From a checkpoint of a small transformer trained on Wikipedia: some layers without attention.
Each number is 500 + 50 x the weight over its row's rms, rounded and kept within 0 to 999. Layers, rows and columns count from 0. Numbers have three digits each. The size before them is the row's rms in percent of the matrix's.

# down: layer 2 MLP down (transposed), 1024x256, rms 0.0589, rows 128-227, columns 192-255
# up: layer 2 MLP up, 1024x256, rms 0.121, rows 129-228, columns 192-255
down128 097:390476463511484529512478488573536501550442559533397443422555463438501570508554548470524480433616465545513516510482514457515469490470473526470476430454539464471527536507496538524544581463533556
up129 096:453503478520492358520423530527530490481449527535510468485415568529434555430554462492509512523522481502482407497517476464520473526493512509516613547525464434594478495422406524539489543471501510
down129 097:474472535446518513486562493602527495504514486550474548359549581503500495497548439456534502440534508468470501482441546562554536429510488440500486500568534477437470457596438485466431483577519623
up130 097:538278593534582565451473557485518485483479516434456452550565441467523475521503488476587442444543449496459581597603575474512484527548575468392473448406530531498477526543512503531433541444507564
down130 101:494501481492454548528469412507388510516520537500476500574555498529543582547443581532518510455549422511575459636619554525518528517489551519513446470481434508532517491532346478471540472497569445
up131 094:594477478551503498637539480447577421458559455550454444477549491513532567562443529465520525457461534399599522539373503478594481454492579467557562519515428457525582411534550398437429500484444448
down131 092:433478493485493490455455451507438535477496534439519491511460558516438497446543404486499431534559578450499463509541500485428478499559434605543487414456484428446452563534427605610525428540407532
up132 104:518487476471526501531541479594525450498506479463537586542504590550611545413431432474440536517550463464425497466513469534544551536550542537484497516496439461492516434530526453502488492499457426
down132 103:514481471475527487459617546356448504527533516592449514440511489473544449539560560488443503440388564479583532500459480497487427494457499480471481589555545428579463461453474512454522531517478507
up133 094:618434511516460479504438468569459430538476538475468570477495437474546554515482427505478412582421479444451550538428544461561424454455644491448530555463374436496476446493501487555480392551403537
down133 099:515544549503514448473502509543533521543575511503449499518443514470449495556399476494552536601483578490539489345483606421550428502563487488518527498519419550487489423473441534526467397454518476
up134 092:449464467538560568427437475434513443505579569462650586477590516571483537503439486506538500572451589630426603500466558375398479493484491432492480541476506583505546505476524501494562515550477486
down134 096:493561545523566510554489532486440547484448373388498471520452465496511569552438435503505418533510570500483482527498561462463467510559417522486483509453521485488535527457415473548444450551334448
up135 100:471437467542444464493581542479462520536525498472422548464451506618391534454473484584574497523474533468526541482471539498575489507490561368500413544494489507491567534458529501503504526451352461
down135 099:457512567414525500472578441486555522642544559490470486494667581456507429506545546475582523503429482525448473552555496568453437479471434493452553510468556526534487449526483508493481497485448450
up136 095:573466475518494441473511481447501562480575623525414598595505533563433551541378537595429543519515510531591507375524531518462519473485457494480457447439418513515545557441483395520523558525469463
down136 100:523526577462481576516409550523539493541489484507526614518558461428533455454545522563541518489388516494509520539498489495496552554508554488508562526505523411527492487542421590441533495456402498
up137 102:463559421472474508461459521454484451499513485494450543445530413446475429573494485563406564509591497475457556588493466498628465551580513542448564560441475446560576539467488477504559525497469530
down137 104:513499499587455586459524538530500566495449493471508501526452480464538402496548590527438477453486465562465477497509532547410507504522474502530542473629502577529526616568489497534479427529509463
up138 102:652501503440551498444519527513520464530506457576479445453544579410451513445570540445615538460453569430515524381422408501582494489374482466599450597454526492504487460496515478435487576506464521
down138 098:412525475582451547529516550455470520518469508529538525557420537563510540490449458529495483497497464584447458528485488620483537458538519497511452371534526454506557594564534515583425480567554546
up139 111:501512497459496565500579403402527483441384540492428498529622537540478544554601458587520450503549460484534509448426543519522597500465472535458476480534459512488474498483537563495398556497477597
down139 107:596515514494527490558455564550483534514530536446551544479458484495440446544510449461498506594445536665514492377480502469519547553544460530540563469453493397524510483523470414500493559543477462
up140 100:524506488481504485551551480428427469554492517522537539571482347537448454462349491526533533497492474480466459547555539530554463509541577568524402572484555551515418497484469451457529501516375515
down140 102:438493489551447606471446504535530534489547497417411504529416540465551517469515526516472443437493506439523515394500576577540443491461474453558454512594483528492461531430442584472492571468451540
up141 096:446500580532466518538490512536420458448490524467489436574531553484517492482485560466487533484515417542478462505459468478532490487487507547466456407478398521470473500514468454547552519491498474
down141 101:581485486435473430511502433437502557557432535489582529551528476514534517427580508553570540451502531540457538508505599500426522477584455537489551532476518649553489568552546563476437535465577486
up142 101:525571531483461474531545511484423484420483551510451594469498524491489448611472473522480480531487402524535570519424603546583465462553568518436470596422510494456515499565566505400534533571470525
down142 100:491526437480590406511445455457529499513429396542459444466571472544536518445573454510557578423458532494442500568417447569558401462530499352421469525472459419444518469490470555515538459501459455
up143 102:579494513478508532487441490509566606574531433449497510473534536534512515420594484533502469443428537424513521420519390459527374520532505481560485442624452461548477487550450519514515525434463525
down143 099:426486470504497425536519486433555480608500537498514526547520426550439566550403387467375453503554544547482538592498584504494516562537490461519523550412550520534522547469566499502519497416481544
up144 107:556535470540505448492483555560460434607504461519422538497482450483535434467494567449600592582444421570554488356469530619437437474547474564435532521519496497532473483537489512570469485568554526
down144 104:516509553448506476503533536500474587494555440578475517482542441585544496485419511499526511594534466500517433524574570502410528493542446543477493512494452418478590506557505483467492505418534476
up145 090:480533583607412589541431576524493443479464540597479541481420395543548475449482452455518500513501459482480526500486503564479429450547518421513430414469404463561473577521592504536523543496550416
down145 092:544562504440517489517404423543507531404514517447479426577508504507448559490579560505510398493570450485460476485471412476565511489537553462496517493515533623428464510516441398490377487502497463
up146 103:499459496570431550470498536482521537593511486437544488447643559633524481568493561468493498466521451515449516538538449460402563529528447558556509501507414536514490493552577455509541527507445513
down146 105:491468493538463524469502501565475506449478565613484428470549555469491547467542419516571507542517548567588451444458473450493426483429533493485433525528513367438464455576504450532522508531402655
up147 089:484539540444586468506447482525478512502516489550470460552509442531450490541503474610470538524535485523525616461448383521429539451515521457560530441505514580460559475373517484538529461482426441
down147 094:582545404527483512547445502454470570539521494491495548495596471591464512452441601453372493455446462532505447442455540508451455496551514495558547493497541442455561523496541585561482426484527526
up148 104:427476535520536518373505560517481556476560552430442464426471418468496563486477576488524510619503466581491552456493456417561481499434445539527506434457565569516461499501481435526493500534419564
down148 101:526589497461572412473512516480465532544433555522458456467404500538408564477470549584541506444532520395533467471524462519557533466379446513527494533480463573503523504446483499414486588522446479
up149 098:558503432521415438472549500489508435484396546434459497450489610494550508503554577461457467472552415568468529527483533537489475451420448591562565480529529476494485492474542545514449386523555562
down149 100:430525449507549519551477493484452525512502438492449528622512562590560521449462517495483382504476473529500441462529561475613438426536520481459509511437519466427512525553545525545558490513524503
up150 102:466501465432572547498517450595487551383518571520492531472471411474491500489462499536421492498464450491519573483464532548504565382473566508531628460494498482444545444492512487473510482486416518
down150 096:547485514463554491543568529456460533434463517483496569553545558635429452559482557450487463471510504538546485522557527497527566474501486518460533484421501566507545568540499454400454409558561447
up151 088:501500585531471398470461472543459441471504391529487527554587517533485524437493485523492581553573534434552471506441465566436498471531548467495393534495482508470581487542578578442465604522467605
down151 095:430388518471492459452436542502424501530482505584526531445479476495468426529466554439517408534489514524504522524541489431495390476523478577384444573522492586469461487442512467555475543605586616
up152 102:515484473483488504395582471482446496472468598495473404494533529372517526471526526501550510483572494460559504555576465455412514449517467425550507479482483541478655446489513553549513527406479422
down152 101:477554482376454609474531445539475529514550483529500539404474570506534457493439532529503470417485406523548528427435470458494512549506382491551494575544527554483419453549472457491496532564400533
up153 098:454456580530498473516441496463554459492490493557547469487491488470487496461525653437425569460532494537425605462490478403501422445479455554530547450468480491515519546443461483536480551495586437
down153 098:562551456509507510534522487433527554493540460470523507476521430496475544461464431554521461435541487445542472473482542476585516498602446617473506561615459587430495454511513562527477461488502490
up154 100:511504512492534498461531540478474527459386507464459477531494450496428524489566434477523559481538564410498484448415439529462436448505562501522407476499627508541513467510475570472539471527521536
down154 102:422502432498483469537497419616509501527489488557546529432534508528434517520568521425467511433581487492576541532482502407566452396477493509497443503496439457510451511544534578503480492508483483
up155 098:443521450460466477410468524464456576506486532465518476460467509546493445485543517435485555588560515427540476524468569561433486516450571479502535466472523556548377513412545457512430465587419493
down155 099:499504506442447555470537560503497464565562423485559481468431476575421502501503545525598437471433494519503422547532471436475574588534351524506447526453388539494593455512480521475534511462570508
up156 099:500467477514474463511457473459461444473532517453585471466499443509614407477537453486464452498530470411499492495446515432532480463450434423460512420493571421578443540578506396555597549549576512
down156 101:563513489508479430574424481532531503581537493501524538519432528440467535566497493506505479474564482503455478513490506570444484502484517418558435492510526596408485553486543520506494558468460436
up157 102:490529449497534632521591482497429542453564547497520550514601502471528521450504521466523495540499425543514480478407479476422537479492433448472457539481504537487538515552526545521493401531494535
down157 096:434464479444550506472596426416576432469443591584462523509440505478573511402449455506430511419472427374484481433481511519488521523544563507532501456526552453475489560510538483526497502537504606
up158 114:471502597519545520466542535536466490461389572459488453577484399576484406589598479492510496520529556486512572482459516521448390526462519533484532486469619541549533512552445476485502366496569397
down158 104:455481482406520405556537517487540479482538505518482435455586590470547476484354434509463584431628463434480521471609445510460489365465527457569446475569453447389508449457462505516567531486415484
up159 105:361554502466489468550460489493458533528547550514542528344533513484481509434407526473526435537450474461525476498529463484462504432539519548459522488524557496551445518526503535494456521518495418
down159 101:523478457469514457541393481484401431577482536508613482539438513457479486480508576468522516461440485487512524414479492537487546561529578555452510573405513402587579552421475518457554512569478443
up160 107:560518541482430453470583463522427444623441485545483506490594530454635512475554487505490437475471549445561581537422591542441462406475568581465449536519371466490531523496446557486536480465487582
down160 103:416438526504636501486514470504561639424471429447436577452539475550436534497466499521572547574482440432523554497535542553574518499527462608438481453361449481477456465517438419445512503490532499
up161 095:509546517583569524446473515420513505515554607482505484493470557538569475474566492473470475508398468441573588517515448557508461503507483426462508445530512446494428488563475530426480466461446484
down161 097:457603470436564545511500412512475514453491479495441498457414480510378519415516492491449490496536558401489412501459460462493500503481433530461555598462460524508449433471453471528523565503499624
up162 103:426491509557409462515495561508463446465530489475441440522591539555547480510555470480406471504553552495574474535439427548475478538577556512381552471568476506458490594555547522581640490576501441
down162 100:491417563418417593524539524522543496536475560520424496477488537559414443506509466451543434566437423467523481587500560502497483436402520466468470560567471445532526466460493474434409500524564540
up163 098:479377521514530522571492480585550498457498489542583461504516499495471524477504484558428431516507447475515441436563464522599502464569530559459436468515435521485479582404534508508524552462484581
down163 099:448516499469495524448475403514453459498489490523493571533387533473558481542500492463530514526496448483465542493447554584521416424482473502482545495515404528482508433617488493473465462533462503
up164 101:502498537480549561559459522432430483585500497483552447522446459461564495481583569471521562471445489473462512510580537441497493475470464529493502529520425556545454563490586449436550409409486517
down164 105:420499374509546396513472561587428505403426438552596422503523536388471445520477510594516555537515574598507481530449487497522498413486520515495394510544468446529513481461496451473509423492433543
up165 093:453515498387498433511534518431551502402449539465608469455459524519435561457486499536505534400596502479521468433541578538536417491528591475522477534531506418543503462469507520549496490464490424
down165 100:474454527517412556531482483484423492458551383502582508453565497572507574509509548542489626436536584497535549531464416518518518494414427536438484521624528462527495562496501560468453566499513552
up166 107:523422575392430503493461560468540454558467546481557428506618570511554550609540435551473458561468512522535500463434462529560418537547497491510539408497522526534558459500492500506499484481496491
down166 107:558512507568418517533524436415529454499496574429508524508418446510470518489593517545493478403566551536550522583483502572473504543448415506559511453548488510523517491471510487442544532495551463
up167 092:476485476494504472524550429500469554502489498513464619523545527583558451522374449451486594507513613549417432538489523492513561564396479498433518475409492514458535435469534516437524473458552506
down167 093:474521491532549494578473555507532550559431471386474493445592392505505442477503492516514386523543519523418520543533493554466529461569479475550492535547572439483503535502428586501570405494544495
up168 107:492526513390563505477445458518474465496478531420481627447526542511500520475472565514509388587483440530657571500521457493478463496474473508486537445549539603494465488511538467492504589511478493
down168 101:514413472582610482460565452443489543580549512502490448481516414447548517491503543489511530530506463439508517505511552407511493424517574539566534411466414504502482538512432589476616471466582475
up169 101:504425514545502435417496494491522439554461485574554433504502420471555375601503482555541610624463502481401551487561473504524527573438530547412573482451512560480589606541460500491543434456573583
down169 101:540509404469482553493509414517550481470526574439539471544537506502552424419368441411497421447520485581498520494454445436473517566596498461589525486507461514499490455479389532408487410457369512
up170 102:471424546494621554504511504410576503496598516479414475443447571459508530472548446414494500435545490544478523502395439439456485483504466497561529484462538502489543487535514522500451548525477495
down170 100:462559477506505606510443506427452621563421428472508539485512546519529520549403485496459462518439418497502547558492652524480428477553530422429501534505536451537477433557529426466526421490496523
up171 086:592546470489530516409528513642471478502463421467486443460599484502474378515451530487517558563529548491572440603496491608400543464449456543464554495542561578490515394616411544548498502505502445
down171 094:384483505521487441514545462557533508416473530502467549433588586418483410495527536461492552496420523431496507495437506615528490419528513521437507440511530520492470573518528538462553413541607465
up172 104:531467469479461435567473587452440538485504579474493571448593524559521528462545494568389533454540528542469430532479551398528525531448455508500581466501600542547546482530448529455537430561505409
down172 104:526536568480502535485492427503562549465480457527534513565451534468511457534509508480577455427483489501439515475542491606489492508619542533540470485425560549518527432507565525468561514551518496
up173 106:479406456411499475453486530584506515378474527490523503528484570482442497482452466503487558454454411529496485542501512554453482375477564462484458518497438544478455520433493417531471467484530421
down173 103:532460471580629500469555541485527608437463544489487488536496423540482456559501474426577479495537530532524510467549477485509505507492523498553473440574457496410488433531488525503548551494467537
up174 097:444566466451498557446570469462533440464534480440516469501521617529439459485373579439544483458455439513555502549581563437444480451561516402592518424435501467522531458487522511465417462491464550
down174 099:477447505454486535513455501469444523559454561490454629610575449512490537512476419524584571388463476411498577501560471545494541575500479547494465558511530486519538503500555505537595499510540442
up175 096:549493538555484490538544540431556520512497505479456468517523533515509484629396396563397422574430590411620501527486515556474450577489534457507594399504501528588557424483529454517455479404492536
down175 100:494533509495485516544493491437445487479509550542477475490472484536407518507506536457507601426506469479506549539452425492560410467525470499491409515500557527440512467587470486514569559509449455
up176 101:424527471422547511521464584541550502465421536470416484481475502496466472534537438607462532539528462539544515505558473433566506496503562536528520441585459557446401406520564564505560559446533475
down176 099:510500538536507605429533439405514511479498481546485593539464486475485497439393508421516491447497446472529414554484515561392509545496366507367414523580453489426539495473578429538410441553502510
up177 100:501442495531442560435456492441561537464416444524547583500544539498425532516569467533531462585477525451565515533545537470575432502512519533535507527487516435423524508527627462465406487471549557
down177 101:581476441448433497525580511568495498497528428494495535481527542475535489469374466569564413388522523583503452428510589461555421572580440467528479495481551512514397523484529448479506566532512549
up178 106:467443481401465481485385505507535551424543529484540504481398487497510464471474496580500532581476496557492545556468519455436489468523524510498483436515493492475527566547515569434438480465448460
down178 106:532515401569561551620512471490551606573447517511459474471521447518473463441496450470401540439606505467489526449523451463477464514490569537391472557542520473481528591441490495495471508461578479
up179 101:482526482611532429469406477510514473389491476556503566499594512463532381473523574565463468572501395505503488529461541460472558459518447490472483554558391518530468415533557396465492564519463533
down179 103:534492523541564544461471496391517506523532432581467530504434507506500559502515490500489532450570501436565439591496526509461525450520431509515525466478471504480549531530443449517534634536512553
up180 099:560473501512487541531499461590475556409495502469461436447523525577494545531552471456576542491469496571514426593501524399515452520553568466407476555449507487494556460561523493479486522481471459
down180 102:441571454474477489417510446483545427560490589514433436457516489478618585535443537532494583404531498465480409516502501511532524489515440506519444400402520505475455525496403524430434563558559466
up181 102:485437497544398492514522556389510520525453545434481567472445413485503441477480545594452536501536502487583462547486610491452493519516485523438519493446556546412509521472503501506502519594536598
down181 103:437589465475489474478494485502392396538488570514510596470457515414468520421522463497539450461540549448512495504472486460452556492562526566593477555477462553454497453485502500469477528462461525
up182 097:532615407474431476556569519503411512519565532503503573397537383573478547481540484470426553497495540476547530535487450462536491548485512408484432559558557472579445443508588491418380447518511513
down182 105:532611549522475501536508517518524561446486558593566525503477477545454505477506567554552443528479490505554432494503535445565508565551416423440518464534445465460462526554515526482485443530462473
up183 101:522551453481538435545556515516578512480541532555548470478584615549504424472553437525496550478518497359469498514426471455347548470492548467490436590507515544464444480497403572544465487592554463
down183 102:493553500492520512415537566451396476461590489520513446448458508412500498576541500517393481547568558545494511514547589401459532503536537477461456506497568415456537500466490462413459520530493506
up184 107:491535597464504388525441519544412553548461531423461529550495469545571462507511509620458438541478490414456531380496459494459476513539537484442570495452490484488516499546490430502334545479502457
down184 105:492463462491523481481580556601496457560490395487538435466446548610559476490450547543465488502522495477498457438531570535510431516494456447476359484542469551500457495392432502487381485365486488
up185 103:442388495472498601539518578491454572495577485499378518406573471452472570434544579463508358520505478526449509479516440421530501528498531510475524423440472612462514493598548530597480496542532551
down185 102:529504496483486467524497509588570550547486498527492444442509477562538565404520380474562505477539522470555394545493487679558437427457459510466481583488546481555477458487575488517551564476476453
up186 089:514484497572462385544483576582549556540434538496432482521457372552525578493525487450502582440525480548453573501529521438481592592539494353448482469457557463484493511499470477413424494451477554
down186 095:451494520484468553528462440538537528478552450486642492483435550462441512409513643515546541534468447496615465510552525459512499503450505473455541598463334493499458479485607433583557477465498492
up187 087:514449533511566556432511580603456466556456499493461509487490418492565458537517459483592514552480503545500514496428476420473416494494495434491507487398456501499428517493633442509476427516539466
down187 095:515522573515521475493440551551434464515454450436456562495481538519453552534448392441573516524535510550587538472496499489461478541414437451409486524501428502485537545543460529497418495482480505
up188 102:470535468519524467410488547498516530504550573555620535589377465551530410515523535462473564484522457587473484467419507464507572498535540501506516488584543423549508556440446391446498525497440447
down188 098:499577509478480456484505481518375481524494529492522437528548641461505570497501480434441533560454619454527418467522562470499447477495540534463451585479489476486522430496569540471569431444448580
up189 106:462515510611499434496500465544431436449511504495525477548532557501592592545460516494530553461478573487516459433505558495446599531506485475471522485442531496518448440447554544536440567451489479
down189 102:435491498611488475599548462490561501462506491500522476438537506536510505483466553525510538544367482480476506495500588535452467511519496573588551457534520466474597516521451510558590486444451533
up190 103:466616443512524495408444490571530462505458522468461446540485458558522541468535446494467537525448472492410482515431551546569606505473563473463562543417405516583446586472484478474528491568482532
down190 100:477429441488442507520493520523526490531487468469519439564510489433444614501466493527579497472524506472492434488609438472516521546496432514501478521477518647507475573545423482502545503473399408
up191 104:487402487454501443455487566537521469461460520526410432440505548491529434518622576443549540482536512484510488543551463424543497478496585514425464464531438505562481398455515482488471425509478597
down191 104:547480559477425566473430488547564488445532427575480601514584598520507464542506590507551513526522510534465483481514423494526459518504470511462503469449430511453549553553480523493470573477444481
up192 105:475447625532490523526521491556450496534480528455496536490484398530468515508415604462602508479566476511452437514536537490515550541493483445514509440450557453456493530419509494426545438538554497
down192 101:533527452443480453520476483493471493492534557567500625468540575439543458479489509547484512504445617513467537481562478439600386487504499452464474482511504500489420478582421482450495539530557582
up193 104:558461440460546518535535419470464588475411555563430481485500528485564452468465456557534455549394487389504513541450516435442475539551497574470474484527497581512504447528524508534530486477549482
down193 103:589492550535442494436545589532490537498455516487471500500461486451472406479485565518509506583630499548564541445528544460616580529464518536532517558436374443471563421490574429457495466478561542
up194 108:505424497502545587519475476491543501494451526428498524472483562435440510427454486470548501500525540479551500549434522588532501575555457544484480457495495457522501511538618500493404551515422547
down194 107:463521563533461554458616538415568572512579475493406493455423523614443516528499518536455471487525562533415418461523523489424511550462406564481553478497491509429513514484547523455501443452554531
up195 090:552473487499486485384566564485544382518433525527435453478540450546509537455473538507520533536577445540495482483504439466505527413507552575505557468517497548439475520476568463458474557498487535
down195 097:513536557421466495562468504558553456526443505521473491473434514586467524544430464456538488372404532492620508499586577500508482541543588425505480510493539565517495569454511505508551515536427544
up196 104:502463458548409528544517460427505446512493464528486456458476514515554418465457492534462457545475470511439578501570450496463546470525544556535530500488492529425573563588467473467420502480582540
down196 101:484508552527530474506473514498526521449523516508491513497474435599497485565472547468545594520509516546522521512488525489497498489572431582468564428444494531500435509442484547529487411515472467
up197 107:461427545498512538498491496506525487517529426565468510505547541473451499521477507411455565591450524522499480447504588462506519572581489507581576558452414565478391466586502514522601640521513512
down197 100:576509525514508521519492412456541569481530503595525513458460545479582475608408493535443556527478577558504499602497551526489524465549375443485434526593533408519427478464454456444571457499542422
up198 100:383601497558487496521491501525404523515465593507438556527504460493531514433517439441435598468546492538458476421497446503492482507466510431447468470533507651519416431466571546491397430496479519
down198 099:541397535492540414483517525572577561512502449506525430474414488488420473553481488477399332595409435418566442622573449610589535485507558471490558534432471557511473507486448493627559571455555436
up199 100:516508565510569446453466475490496590481476481474505524481440575496521620455491547505484576501475406378556496570580504509446451470494480415488508528515503383432445529529467461465416534454550473
down199 098:463505529512494370504447504540456428537536389467417510555545535446587428579502532483563489474486507526504446529483492521537556470488560443455462468516471541508457456486515456465483510570370499
up200 097:513503359542530504499521503545497468505505581448452477527598480570505594526615396465517520484413519558471518423502515469532459480485550468491521607422501495584519416442440523412606470498483551
down200 097:467476547467440557454538418537489518484463480532446541524376587533479485539451515537432509468499496498550563441446427508527439541547376523492543486541483605431516582582542440564468474505445531
up201 083:453450424499452427534487470537480468534522523504493522476446534491476537553570504458525456571540537568465533481508496469527499483476513554458495548476532491526437480595515568587521404504432490
down201 091:582541464422535487485510558450485484548483541530573464577505578493502590455501529545406453511494461447507485445492563488450473464551494501530465497481480460461501533420638433557428472477550465
up202 104:449452493580518497507365481467603523523592558526539503453528470445365479512505547484528470477497562457505549532523512389495491450457492523483479420489602515520508474510522479542403508449474468
down202 098:548530535478449541479534500439438539433536562411409457545526510536430445487497528427462565502495546511526499483452536539461448452520576554528485535512483464593511514630512564511584396413493512
up203 097:419561523488465520404458522501401479435501445489551482557424620434510533529491602564465561519572472516428448540518473494422491524508475580394449575598445486458475495510428524523406539481481423
down203 098:505464506447536553547478443559463479537433532433534499513479465516514445475520476430525452559534459431427498454548518543550475485619497503510622485462514563576513504479567539557466465546472507
up204 098:549525517499510559456527465539498515529474459577544458536599499564500542471506461361516487551468516452541504538480463461502609488453516426488585446469494567483515407481523468496465472533479530
down204 100:592466504479592488499572487426511470604441542408454474575523352544484641510569558550416641495518453498537478495487551523503554473544482558424475459386539469538491534448482462414499447565474521
up205 100:592504436435471538543494562426450509548574572557495402473498414440429471480501411448532559559537489488554546403490536545512534496464536461459552591531498463505464514426465654501504491445410526
down205 102:469486569416561443498509545487559498514553550461469533450502466492490459564501436538464459478524564522443511456569422574532504516503560511564539499532564440515657523513472509535552516478496541
up206 095:484444536416459548526571517473502486505504627540524508546491447447507449501439505532475517439511519517477531402518517481612483433492608509548592569432529490481502498422567430486522524606509624
down206 100:518494519488451450548450441501481470481419449533484462515397463467499590521531498447532453516611357594473465484449561451457495516498551542498528531487601549538432490525440476568513455480425492
up207 099:441426474480493469450511422516554454467415564467494531592583571495506524503409474631570495544468516532423565518499517478489543517489537516497505518443514605515531529533537582487508455479484534
down207 099:554504479456485432596443422547506529560494435467545489538513461419508532512483562565483415480574534472477519431472575502545530487457509462499627565614510453484535467511469569529487544451418409
up208 103:481390461442588443441416468519568483574491466437489494439486592470525499431423498523526497531452405465489552434491496529541555442499566515500584515455593534519447491532436457497517549496507571
down208 106:520508527511606468528508572530434470528528416456515563479489449458462536542412575491574536517531520601491479450289461484611514506480495490371488520568516410501450486573538452449436422465497480
up209 102:533571520495523508480484537454530567473447452563515526480549533438474412509485510589484547534492562483611468446485565441442474442480446512559549370594427502406396490474506469471495607509526499
down209 100:433430540424506430426444545500489409511500463333521493435539508470548499544490521532555499576535530507515526516552434488509474519439456472483510576484565442518422425483394520504422504525501485
up210 095:480478517513476529422549496451497533551579537417520504495556510435484497492502499504523489516489562478566511548526449489487573462633507449508400435497525454501442473547526552426507465420422481
down210 099:557470533449509543495463525562503454381486549462496610554471551444530450497529474476473528430428434547427509479604426548489551465516491438434575432544512519588486518480505447429501471466324597
up211 100:558512464604557427459598465471490463567451495559558478468553487591505563495538443426554387571510541458537525467534461526541445407497489500467422454378606544461584561506586538459453561495421519
down211 101:561483518554524591573514577508492477522513585520545420448514490481554447501535469547538406481523533529430557499496539452558471462528543497518464439449401486395426421491468517593536525502479484
up212 097:433511467533432498509580401549404551574626456404528389471475562462530581513592448483545475462560543446485523516485426462555509367469477566467504555557397490494557485588506505530470545502505457
down212 099:428507480490542472469467493439462483506546540476485514584460433528391502497497498422475509462569573490567477528477418494556511561482518489548452448494345569494472485554488504536449402451487509
up213 101:370575487527539536465520592394549482538487591628473606496520522510555463469563511451462425483525441473529526467544458484531442435459524631407454515473482478481525516553465545505517432478596494
down213 099:524601405468407562499478486532439561506503464461564587469462456505524442493491472409533440463563470551541443527517545542579581466508576467491439500536489560433532504429554462549529460551543565
up214 101:484429536424482564468555473524455480446461549479518536445445528483464479496432491515570516570492537494535537524476494434480577592567502457441377503496428436580512553509642445501484597581588457
down214 104:477544541517504412486533554520485497428517475529426464490557509442517551447531446544504499420496493548432444587558530482514491439542447560502551502502548504460479484512494532556539516478451510
up215 101:495578510546526471463551552574547532465501475449510437472577454519457556531476443596674466497433489476414482569531495523510423553474449494504605489541495442527459466513423605473509531444619489
down215 103:478563561517528490482482425559489420539474574570487431526486455536498505475531450482457512459480557501444510571543442486448551492473509528509532564459513434427638571524466536560529462527572477
up216 104:511521555489489352432434601436480455516450555430475577487516547425388566437593515456556508507460510476428503431486433503442480488499463521516397479546503568524459476581477461538494512564485436
down216 099:405438562545444530495461520490459536481565541388455528525515449536537422472490495449438514523408522450484511529540495535490431545519500549457532436451468495470435605452581438432547493478536522
up217 091:465486501580531426518519457496479529508422583477567468513491565444511451458552496534482537527610520426544593423563643569505526492485486545537489456381532521473518508495441509536521464484493457
down217 096:636564439439499562474507557532540504379661444557439524416543472568502537549532619504537565440486451517469392464469467473490574480474441549449453529406471464478515505545478486480519385468456527
up218 095:435503440447512531542488470464476479465453536598533555421491531573579384506530492547459368578464507515508523509420416450485577483454564521532504477480509637450426474530495493470506466494433440
down218 097:496531518513497560569416440518563444426431459477450499502520487534538555492536484408514469588560536532569428462497582516459513526446418529530564539554549428466528542474467575616554514487517505
up219 105:525478490518450538525519556425546476500537549624515553446544547502527515494560487486374420504582432519434460502580529547450479538469483486449539471472489383504547523546501458582442526536532520
down219 104:552528484424636518482464530486542541499563458493454478605480443419521457538565478455575585414505496486482479512425504561594580443469483502507504497433559580529537460483554511416581409469500465
up220 107:447504525482526459523590520537509418521520487434422419502494472515592481440546539547517514543480453599400574439536483511527594624556491503545409422446568527426538418532456405538562485502436476
down220 097:523389474520600480532499458492571488449546482449495511479599544533537550544499564451568507493533475470503534583480461502567458516472519500461500505414500594523444498490438529505518454462528433
up221 098:506446437542562475444448459477389473484547506528475505436414448552492504587498612492575531485530500437464459485534495538535368580550533478492578548482497441466493512572536526496559479491569470
down221 101:486482559462508530542494450515510531411519477523392525477525551479439443470482535517438519473607433486538501503544552457564483580531464498499572502476568528561509524548525566458442553466413415
up222 101:445552491490429526482565519494494451503542584424426551468523376497563463476569476504425528512583521510510487535478449594486523629468520620408513507595542449502569571520575478532498427494422502
down222 100:520487563482555556475525509504489601521567545537464450532503561587463517613527492518490518473496436417461518495452484457523455455519481540517568522428479489494527488508494672515577576536528551
up223 096:531415440414490562541518510445524555507572463560523611664497494522476499564434496486608534545458468525500549522524528491565459459398480518494472496486424474514430468498506475461548544511416494
down223 100:457499567561461489472469480567562473497507498410543519463500518551543439549556487513482564566493507636481486522455448498529468466516465441420511484497483637595513559487471390483536388555484490
up224 099:470450461469505513506543578554509474474499487507459426493459541519438497506436533534529501496518446458534528480435452513477453526434512497548450416518392533532448462420470462526454533491532506
down224 095:491610456599424496525446357564541507505548522510458481540557531472510471508520510451472544498481521491441429535599610558508601522538366502485580555547429459470502490554532513563590466514555541
up225 101:572434413567507472459405501575426514503537610524457540452439574526521552511570576623578419460432424426458546483546588434537504564508496529478554531519430520417498530570474558506450451485429515
down225 103:563541580523448532545478549513489510481493468440542520525544461402461431435473498539407580513481505466536542498543373496476479433523602459472516532482477602481619500437536521428522441474505474
up226 089:578505472493525434385455480491430514542502494560472504560554467466456466548466500495511425488508349465454462492496480436525587594471517395550475462485494524507548429391564448454451535466481512
down226 093:478416449547515450499496568566581562453528502434587485564461492553509486436522527528406501444493481451539499570453641581573487409476444557552631534522511612441600540482453542447538441442512435
up227 117:397509540506579444510563542464541481538405496531464501562418479471547518463413501523532571472398585569431428528527528474426520450500559499546576434540438429575505441477532443521445526469567496
down227 106:415504562523554574525452520551557570478485531530539454455468427502533504536503464516536441483544571520510481595453485591469562502595484479474473531520466564509471543476533482503521462454562459
up228 097:489547525500421511448534523570387489375589477515374569584495551519496560514488511498475529423498559480471406554406432543441534514501496487364422574501515567476515518404539594499362545518493528